From a checkpoint of a small transformer trained on Wikipedia: 2 heads of 64.
Each number is 128 + 24 x the weight over the matrix's rms, rounded and kept within 0 to 255. Layers, rows and columns count from 0.

# layer 8 MLP up, 512x128, rms 0.112, rows 494-511, columns 0-127
[[141 131  97 150  91 164 112 147 151 121 147 137  90 120 147 154 167 141 143 153 109  98 148 120 135 108 142 173  77  78 110  92  83 137 112 150 139 115 120 145 171 137  79 153 133 114 118  66 131 137 137 159 117 124 103 157 106 112 136  88 129 109 100 147 110 111 172 139  92 139  97 120  99 161 127 135 106 144 156 108 112 143 101 144 136 137 127 134 111 133 109 198 146 136 143  77 114 130 159 116 148 120 135 135 133 135 134 151  99 136 131 165 165  83 185 138 158 118 118 175  71 147 118 116 100 150 117 181]
 [ 97 121 128 165 119 130 130  50 153 104 127 132 129  77 147  95 152 177 133 145 113 174 132 148 126 111 145 125 135 126 130 129 136 121  89  94 136 131 125 155 158 125 105 186 126 123 171 134 120 127 130 110 125 154 145 140  91 110 151 119 161 134  88 139 104 119 151 132 111 137 128 151  70 208  95  75 101 118 131 148 134 141 116 134 128 148 132 121 113 136 113 141 124 100 140 156 103 112 109 136 140 110 132 135 137 125 149 134 103 127 165 119 108 126 111 156 131 119 133 112 134 114  96 138 130 116 132 147]
 [128 141 128 109 118 112 106 160 139  99 127 118 126  76 112 133 167 120 186 129 125 146  85 157 114 126 129 125 138 160 140 103 129 144  89 126 162 139 159 123 137 100 133 173 114 126 108 108 120  93 118 115  97 147 127 123 118 136 102 130 119  93 162 136 117 121 148 106  88 155  80 116 107 168 112 160 170 151 103 131 141 108 103 134 114 145 126 132 109 111 160 130 117 133 138 111 139 129 128 129 123  83 131 106 113  90 120 113 122 125 132 156 110 124 127 161 145 123 110 116 169 112 133 143 129 115 151 148]
 [ 92 133 195 131 167 186  42  93 112 126 185 124 163 115 164  66 168 145 153 120  88 172 154 132  92 156 109 171 113 126 126 157 151 143  92 157 131 118  85 128 152 111 122 129 166  91 166  90 126  94 118 142 123 176 159 117 120  90 144 139 100 131 105 125 164  98  99 169 152 106 130 111 122 114 154  83 127  95 135 137 127 178  90 132 139 142  95 127 136 108 134 131 167 113  91 120 107 109  92 135 100 119 118 127 126 157 121 139 134 121 138 149 148 122 140 102 164 143 166 106 137 188 133 129  70 124 122 128]
 [130 144 129 151  79 138 120 103 126 122 152 125 112 100 110 163 117 126 116 133 126 157 131  80  96 115  92 124 186 107 111 136 124 128 117 135 148 135 111 123 153 140  92 150 129 122 131 140 119 101 137 149 131 146 154 148 110  48 154 116 126 110 164 165 157 147 107 135 122 111 117 123  89 116 178 123 133 131 182 121 156 158 129 130 116 121 121 103 112  90 141 160 176 131 157 130 102  91 145 130 130  66 108 134 148 131 128 154  72 118 146 104 129 118 156 123 133  88 151 107 167 149 107 114 100 140 138 173]
 [146 159 149 123 147  76 107 118 144 151 110 104 139 179 165 112 131 104 157  97 143 105 126 138  95  85 124 121 110 137 127 167 141  95 135 158 110 145 155 144 125 123 173 166 155  83 167 125 131 154 126 129 102 101 129 116 123 162 130 132 108 109 145 102 131 109 133 128 153 155 136 105 114 174 121 124 115 126 132 117 109 112 137 136 121 132 161 149 100 121 120 151 111 114 109 128 127 116 143 120 104 107 145 141 111 140 133  88 117 144 121 144  88 127 108 159 118  86 133 146 119  99 119 137  98 136 103 113]
 [ 88 109 122 140 105 150 106 178 159 117 114 133 119 147 143 120 145 157 140 137 100 125 119 127 140 140 115 141 148 117 166 154  98 143 129 110 153  92 109 148 100  79 116 123 107 146 185  92 142 121 114  87 118 117  91 149 115 146 147 139 139 158 137 142 128 131 141 151 104 126  98 125 110 142 133 134 138 156 113 116 126 103 136 110 114 160 144 154 121  82 120 171 127 160 159  82 156 174 148 137 148  68 119 118 150 110 148 118 133 123 143 163 106 100  92 131 142 131 129 109 115 128  73 161  90 111 117 115]
 [ 92 127 143 152 139 120 112 147 114 155 136 148 137 115 106 121 103 109 144 118 128 131 123 108 148 143 147 181 136 140 126  96 108  86 110  96 191 123 127 119 155 122 123 158 110  95 160 108 140 131 105  71 124 122 141 120  75  58 178  96 156 127 109 175 130 123 155 166 103 152 146 103  74 154 111 133 128 135 124 159  89 126 192 124 139 125  92 135 116 117 127 126 121 124 118 115 102 121 153 113  82  86 115  72 120 130 154 133 143 140 114 140 123 137  95 129 146 121 191 133 113 121 136 152 190 139 111 111]
 [170  92 126 152  87 120  86 134 136 121 166 141 139 140 125 109 178 151 108 181  79 135 151 162 112 154 134 155 110 135 160 134 140 114 112 132 135  93 116 115 151 137  98 154 139 111 107 109 170 116 141  94  90 125 111 121 136 113 121 101 147 144 135 115 148 152  85 122 151 143 134 104 106 133 124 111 106 154 125 127 140 164  81 144 122 142 113 108  95 145  88 147 185 123 115 103  90 121 101 127 118 140 153 121  82 149  93 141 135  98 128 130 133 124 104 110 156 114 114 148 146 160 124 134 127 144 141 113]
 [143 147 134 106 109 112 142 135 192 121 144 133 195 149 139 144 150 135 126 154 102 178 104 127 129  82 141 119 125 142  88 171 117 107 146 141 108 117 136  98 161 157  95 148 106 116 123 146 130 126 110  88  84 158 128 128 116  76 159 111 107 112 112 128 120 125 134 178 128 123 153 145  69 158 170 111 130 152 119 121 116 141 118 114 110 168 119 160 129  88 125 195 145 123 116 163 135 118 131 141 167 134 130 119  84 119 162 133  89 121 145 169 127 134 107 128 137  99 122 140  93 134  98 101 145 113 114 114]
 [ 93  70 128 136 110 117 119 119 131 160  99 137 112 128 128 136 134 128 139 166 122 140 111 125 130 134 169 174  80 120 159 147 124  79 125 137 146 109 178 138 126 116 121 141 136 118 142 124 156 131  97 128 119 121 158 154  88 149 143 145 169 145 119  98 105 123 141 121 108 164 122 112 140 189 155 118 161 133 130 118 117 140  97 135 126 118 130 135 125 150 129 112 148  96 122 122 117 102 147 112 135 127 123 138 114  95 115 122 109 110 127 141  85 123 144 130 148 112 142 106  99 157 125 124 120 140 111 106]
 [125 113 123  99 123 137 112 136 137 116 109 106 169 148  94 137 129 120 146 128 100 166 114 187  99 141 147 161 128 111 130 159  85 109  99  74 127 106 133 180 123 110 141 148 159 146 161 119 125 139 119 126 117 139 146 174 110 150 159 122 115  82 138 136 111  84 110 127 138 114 150 124 123 133 112 101 165 126 146 163 126 140  98 178 120 155 135 124  87 137 169 119 142  97 119 121 159 133 100 140 136 128 155  86 110 144 113 124 128 123 109 124  80 105 119 151 110 117 137 173 160 172 107 122 127 138  92  82]
 [131 112 167 119 138  86 113 104 166 113 128 155 118 113 108 124 145 117 140 108 149 131 111 139 154 117 132 105 151 108  91 123 100 114 109 106 117 115 117 191 143  99 102 148  93 134 183  95 120 114 125 117 101 155 139 128  83  99 165 134 135  92 155 140  85 137 147 135  85  96 175 159 122 174  90 141 138 117 133 127 123 148 185 124 148 135 125 114 116 142 150 127 115 134 118 131 149 150 124 131 127 136 128 128  97 127  79 111  66 151 116 155 123 102 141 169  79 134 122 168 106 171 112 150 118 128 114  83]
 [108 129 127 125 123  77 102 130 132 105  97 118 148  85 113 149 135 152 137 135 108 149 122 114 133 109 155 144 125 116 139 120 106  75 141 153 114 140 122 155 116  83 102 151  88 120 151 128 122 123 118 131 116 158 122 116  86 134 148 132 145 135 110 161 148 154 137 150 117 113 101 169 112 164 127 116 141 126 190 148 139 146 116 110 118  84 126 120 130 133 134 124 105 115 153 125 100 143 128 145 157  88 149 150 125 128 114 155 135 147 140 118 156 116 123 145 181 102 124 168 161 118 162 104 121 140 110 159]
 [123 145 121 110 111 148  92 114 168 135 133 135 124 154 126 156 127 153 173 100 137 143 151  87 104 165 138 114 121 140 134 106 127 128 165 120  84 113 159 125 154 147 108 129 133 123 169  91 107 131 127 115 124 180 147  82 137  86 125 138 126 108 112  78  82  96 147 172 145  69 143 101 151  89 134 139 102 121 120 119 113 155 137 100 127 136 140 155 135 115 122 126 151 135  81 115 133 117 177 144 147 147 137 138 166  99  97 132 151 124 129 139 131 108 139  57 150 129  91 135 124 131 122 167 111 128 111 138]
 [124  79 121 143  82 131 109 115  95 153 126 101 113 105 109 137 151 144 102 101 155 159 124 149 110 158 145 102 161 129 128 116 111 129  99 104 158  94 118 129 178 132  72 125 144 111 121 121 138 129 112  81 122 157 144 126 115 104 138 136 113 115 122 122 101 110 156 145  92 119 125 148 135 147 143  94 183 141 147 133 129 181 127 138 123 155 142 164 111 142 132 139 170 122 115 113 107  91 112 167 150 141 146 103 119 123  93 138  95 114 131 120 134 144 129 102 136 132 139 124 128 167 115 166 137 135 143 146]
 [145  99 126 137 151 135 111 128 112 138 147 122 148 137 157  77 149 147 146 123 141 123 125 136 138 114 133 112 118  95 169 117 151 159 112 144 142  90 156 122 157 137 155 135  96  91 143 134 182 121 134  86  92 117  83  87 133  89 147 106 131 132 104 131 101 134 113 141 131 140 162 138 115 132  96 118 125 137 128 116 122 126 154 173  77 166 128 135 117 117 172 154 156 117 113 112  93 123  90 147 112 128 130  80  75 165  64 108 103 120 171 145 115  96 163  80 151 132 144 123 150 132 109 143  97 180 119 109]
 [115 148 143 144 168 118 118 141 145 160 124 110 163 145  75 141 101 181 131  99 108 149 128 123 179 106 125  89 121  94 126 164 136  87 149 134 149 119 114 108 114 123 149 124 121 104 112 130 156 143 122 107 131 129 140 161  90 108 129 132 142  97  65 121 122 125  93 147 182 114 169 114 143 157 146 132 135 116 143 130 118 101 115 119 105 117 127 180 146 149 142 123 119 145 107 146 117 130 109 177 120 142 152 135 167 125 107 104 126 121  96 157 126  73 114  97 150 155  96 133 110 143 157 133 100 132 120 136]]
# layer 8 MLP down (transposed), 512x128, rms 0.1, rows 494-511, columns 0-127
[[133  89 140 131 144 116  88 152 121 151  91 129 140 123 121  75 135 172  51 124 186 186  97  98 156 122  91 127 143 177 110 125 108 133 127 137 161  79 170 127  90 129 115 103  77  94 158 127 150  99 147 116 156 153 156 106  82 104 106 192 123 139 157  95 141 138 130 174 159 115 153 120 144 132 134  86 128 131  99 167 131 153 132 173 167  97 116 171 157 139  82 149 118 149 107 195 136 106 117 131 116 166 122 118 140 120 102  71 136 136  80 107 121 143 123  70 143 128 125 104 126 133 173 119 123 140 151 117]
 [138 103 122  74 102 139 112 186 155 124 165 134 154 162 119 172 138  97 149  99 131 100 139 109 131 152 116 147 158 166 131 142 133 137 131  80 116 143 109 116 100 134 174 113 134  99 119 133 113 149  99 110 116  93 123 124 159 142 107 146  96  90 115 143 122 134 113 139  99 136 146 111 122 118 129 173 149 102 142 149 144 121 153 118  87 112 106 130 110 151 160 119 144 142 146 107 145 144 121 139 113 140  94 138 128 112 150 130 135  95 105 131 153  99 167 116 133 116 117 146 133 134  99 135 100 121 161 101]
 [138  80 130 154 147 163 130 121 107 177 144 122 125 158 130 139 110 144  77 104  85 125 179  97 155 138 118  95  93  51 133 140 121 148 159 147 108 116  93 142 136 142 106 131 135 137 137 155 129 143 126 144 143 111 126 140 129 104 173 107 111 166 118 120 109 146 132 144 182 117 150 126 131 103 131 104 100  99 136 126 132 172 156 115 178 109 123 124 115 137  67  89 150 148 129 156 132 128 131 104 126 185 121 151 122 167 124 132 143  88 116  89 123 116 151 101 124 112 140 139 109 139 111 110 124 133 104 115]
 [122 136 177 105 160 146  81 177 134 101 122 109 173 139 103 108 139 169 205 102 115  53 175 146 103 131 121 162 155 115  97 150 114 154 103 174 114 145 185 127 141  95 169 117 107  68  86  39  99 122 144  81 155 104 133 150 153 148 178 148 146 113  75 146 137 125 170 122 102  74 170 131 116  88  98 132 155  83 120 184 139 142  89  93 157 103 126  99 142  79  96 134 117 119 100  74 152 136 116 148 128 114 115 148 135 112 138 120 201 111 126 160 136 154 176  89 165 132  96  89 195 112 150  95  99 152 151 165]
 [ 97 138 139 101 139  87 135 185  97 145  94 125 130 167 164 150 126 115 192 140 103 150 101 151  98 116 152 127 120 167 147 136 148 103 150 147  85 168 116 141 117 123 126 101 117 128 115 120 167 153 137 101 149 102 113 110 103 165 144 127  82 153  93  77 113 130 140 158  84 110 133 112 136 156 128 158 123  84 115 160  95  83 128 122  71 146 109 174 141 202 116 125 107 133 120 136 149 127 104 127 146 162 155  99 141 138 138  97 134 138 148 163 167 110 103  93 127 135 142 143 111  97 105 136 119 149  96 132]
 [150 108 137  92 107 146 138 110 101 133 129 116 112 121 105 122 138 134 117 161  99 137 136 127 172 140 159 158 153 112 148 126 135 121 101 119 152 123  81  89 112  96 105 130 120 122  71 109 128 148 113 143 141 106 136 153 114  91 142 124 156 127 121 122 132 128  97 151 131 123 142 126 113 137 120 136 127 154 111 115  98 142 127 135 141 107 138 101 154 131 118 145 156 169 156 106 151 150 110 115 138 154 122 112 121 132 158 154 178 117 150  87 155 159 149  71 175 137 135 103 102 176 127 119 118 102 106 151]
 [149 111 148 110 117 130 135  93 160 110 130 106 125 127 133 129 116  98 125 114 160 154 161 120 118 105  81 102 131 119  80 136 153 112 111 115 127 163 137 145 154 138 137 122 114 125  80 152 109 135 151 153 159 109 148 117 138 116  99 160 145 145 173 154 177 123 130 111 106 142 125 141 143 157  90 102 113 146 114 128 119 141 117 135 132 116 132 123 110 162 111 164 120 127 110 169  85  80 113  87 152 116 136 140 125 147 106 126  97 157 141  87 137 115 129 154 105 109 101 164 155 142 182 124 101  95 138 144]
 [154 119 133 121  83 147 161 153 122 103 149  58 163 136 139 118 147 126 107 122 141 145 141 162  72 122 122  96 119 107 134 155 147 109 105 149 117 144 148 152 106 166 133  67 102 115 130 119 123 131 115 178 115 136 155  68 140 159 121 153 138  96 127 110 132 137 114  81 114 154 121 127 137 128 132 160 133 139 142 120 173 112 181 101  79 120 104 113 147 116 138 128 123 141 149 116 152 134 124 133 150 139 158 134 112 150 128 143 102  80 146 125 122 175 135 130 164 119  98  97 106 156 110 157  81 127 116 128]
 [ 96 151 169 138 151 130 175 122 127 133  78 115 117  95 115 144 110 126  56 110 144 121  89  97 126 116 144  86 163  95 100 139  92 134 153 126 118 144 122 132 119 128 128 127 137 135 154 133 127 143  98 174 168 157 146 137 110 124 145 155 104 112 114 153 134  95 154 159 106 108 140 155 131 119 122 127 161 119 135 132 105  94 151 108 143 101 158 183 146 111 149 118  75 132 104 149 140 110 139 153 162 114 138 134 138  96 185 121 127 172 130 134 106 124 176  84 122 125 121 138 128  83 126 125 137 117 125 117]
 [ 74 117 128 131  90 165 114 179  96 111 134 125 104 105 133  88 103 117 131  96 188 126 107 194 130 127 117 146 161 123 156 125 107 103 130 149 129 102 183 133 127 106 123 118 152 131  97 131 115 160 112 138 102 136 152 139 147 139 100 141 102 135 124 118 130  98 140 118 126 142 110 101 118  97 121 123 135 123 133 129 186 114 161  94 128 119  92 127 122 152 144  95 151 123 146 128 135 159 106 152  85 115 180 142 102 149 114 127 156 123 161 140 156 151 135  70 133 130 102 119 133 147 117 164 144 117 159 127]
 [183 163 111 122 155 137  92 142 132  92 129 107 138 131 112 114 130 134  26 150 132 111 157 139 118 121 124  88 163 167 107  99  84 144 127 114 116 132 103 142 140 146 110 112 126 140 129 147 126 130 153 137 124 135 123 151 139 140 133 105 108 129  96 116 130 115 126 118 113 103 106 138 117 107 128 122 124 124 127 111 130 153 139 144 167 142 158 131 139 122 139 135 133 156 150 166 157 135  91 143 146 118 129 108 105 152  93 114 122 121 146 113 123 138 123 121 127 155 109 131 160 125 128 139 142 114 131 135]
 [154 129 159 142 120 136 150 123 126 154 119 143  97 139 169  83 136 130  57 158 160  93 132  84 146 128 140 129 129 140 132 118 110 152 149 169 163 116 137 105 140 156 128 119  92 116  81  93 125 147 126 109 163  92 123 104 145  99 129 130 121 172  81 146 116 160 126 120 132 159  97 136 113 123 145 122 105 137 119 158  87 119 121 137 142 116 102 157 158 135  98 144 121 151 124 149 129 119 146 154 146 143  99 150 100 119 131 115 107 122 126 142 166 158 128  36 141 132 117 117  94 117 125 133 144 111 131 157]
 [102 136 122 134 121 116 127 140 124 160 160 127 143 122 131 100 135 136 152 132 104 114 147 120 154 157 127 141 104 151 140 154 172 145 127 120 106 143 143 102 124 137 136 107 156 120 107 136 110 126 126 146 185 136 151  85 143 133 104 146  87 129 106 148 119  91 121 147 129 174 121 123 145 130 176 103 142 132 159  80 141  60 128 131 103 142 125 157 122  97 113 136  98 122 116 128  98 126 120 151 179 175 151 137 154 118 140 107 136 110 119 156 107  88 139  39 130 111 102 161 116 136 103  63  90 128 143 146]
 [142 122 117  95 146 161 137 125 110 160 138 156 116 205 163 137 119 104 115  70 137  99 153 132 131 119 135 146 162 122  94 101 126 167 122 114 152 107 139  81 138 131 158  75 118 118  91 107 122  98 152 121 127 130 131 118 158 179 138 114 142 131 143 118 121 109 149 135 124 159 136 116 155 134 129 126 143 119 104 135 136 133 127  99  99 155 106 103 149 140 141 107 158 124 119 142 133 149 157  97  98 141 120 105 151 139 141 105 132 105 142 135 148 124 134 104  95 134 143 138  65 127  97 120 118 116 163 136]
 [151 160 137 140  88 113 130 126 150 117 139 123 144  90 138 149 133 141 120 144 106 120 118 149 117 164 121 136 114  90 121 106 128 110 128 166 137 167 119 124 124 139 119 125 120 118 110 146 145 137 130 141 119 136  91 139  89 139 135 145  97 155 117 165 136 166 191 145 106 146 136 135  74 149 146  96 123 146 135 131 120 112 107 122 163 154 138  81 155 160 115 142 104  88 102 137  80  99 145 119 102 167 110 140 100  80 155 147  78 109 153 156 131 145  91 195  95 109 112 114 155 157 160 109 151  87 119  94]
 [132 106 126 136 134 127 151 143 153 165 138 124 160 154  89 156 108 150  63 140  89  90 126  90 123 137 119 121 114  84 148 153 126 116 122 117 111 162 101 110 123 146 143 150 116 137 113 110 139 166 104 121 112 174 144 139  86 117 152 115 101 124 107 111 129 172 111 134 139 100 156 105  93 178 114 102 117 137  94 131 144 141 140  87 152 126 115 121 143 111 121 151 156 147 131 164 160 159 169 154 150 157 146 119  94 130 111 149  95 121 106 148 137 126 136  67 142 111 148 113 123 146  96 118 124 120 119 128]
 [118 135 135 154 175 132 181 128 142 114  99 156 162 157 162 129 122 118 227  77 138 141 116 156 138 115 124  91 100 109 107  81 165 150  78 146 101 143 129 145 158 145  90 165 119 150 149 130 106 165  52 123 156 149 119 130 129 111 126 155 114  96 104 102 111  98 116 143  87 110 122 131 154 116 143 161 127 112 127 136  88 146 133 138 112 149 116 138 106 130 132 132  97 147 132  90 140 131 122 109 165 124 131 108 134 154 118 110 140 154 121 118 117 149 117 146 119 102 127 112 180 117 134 113  82 134 101 123]
 [138  95 103 111  85 145 157  79  94 100 151 171 133 128 147 154 127 117  38 143 127 128 122 107 152 153 122 127 138 141 131 102 123 157 103 149 110 156 145 132 125 136 130 140 149 163 172 134 101  95 128 145 101 118 108 111 145 156 150 133 123 126 151 168 148 136 163  99  87 127 107 148 103  95 134 133 135 145 131 156 106 136 100 112 141 129 167  98 118 114 125  96 128 103 146  96 135 124 142  69 156  93 122 143  98 126 177 156 130 113 138  85 112 160 152 163  85 111 162 131 143 124 143 115 165 125 138 113]]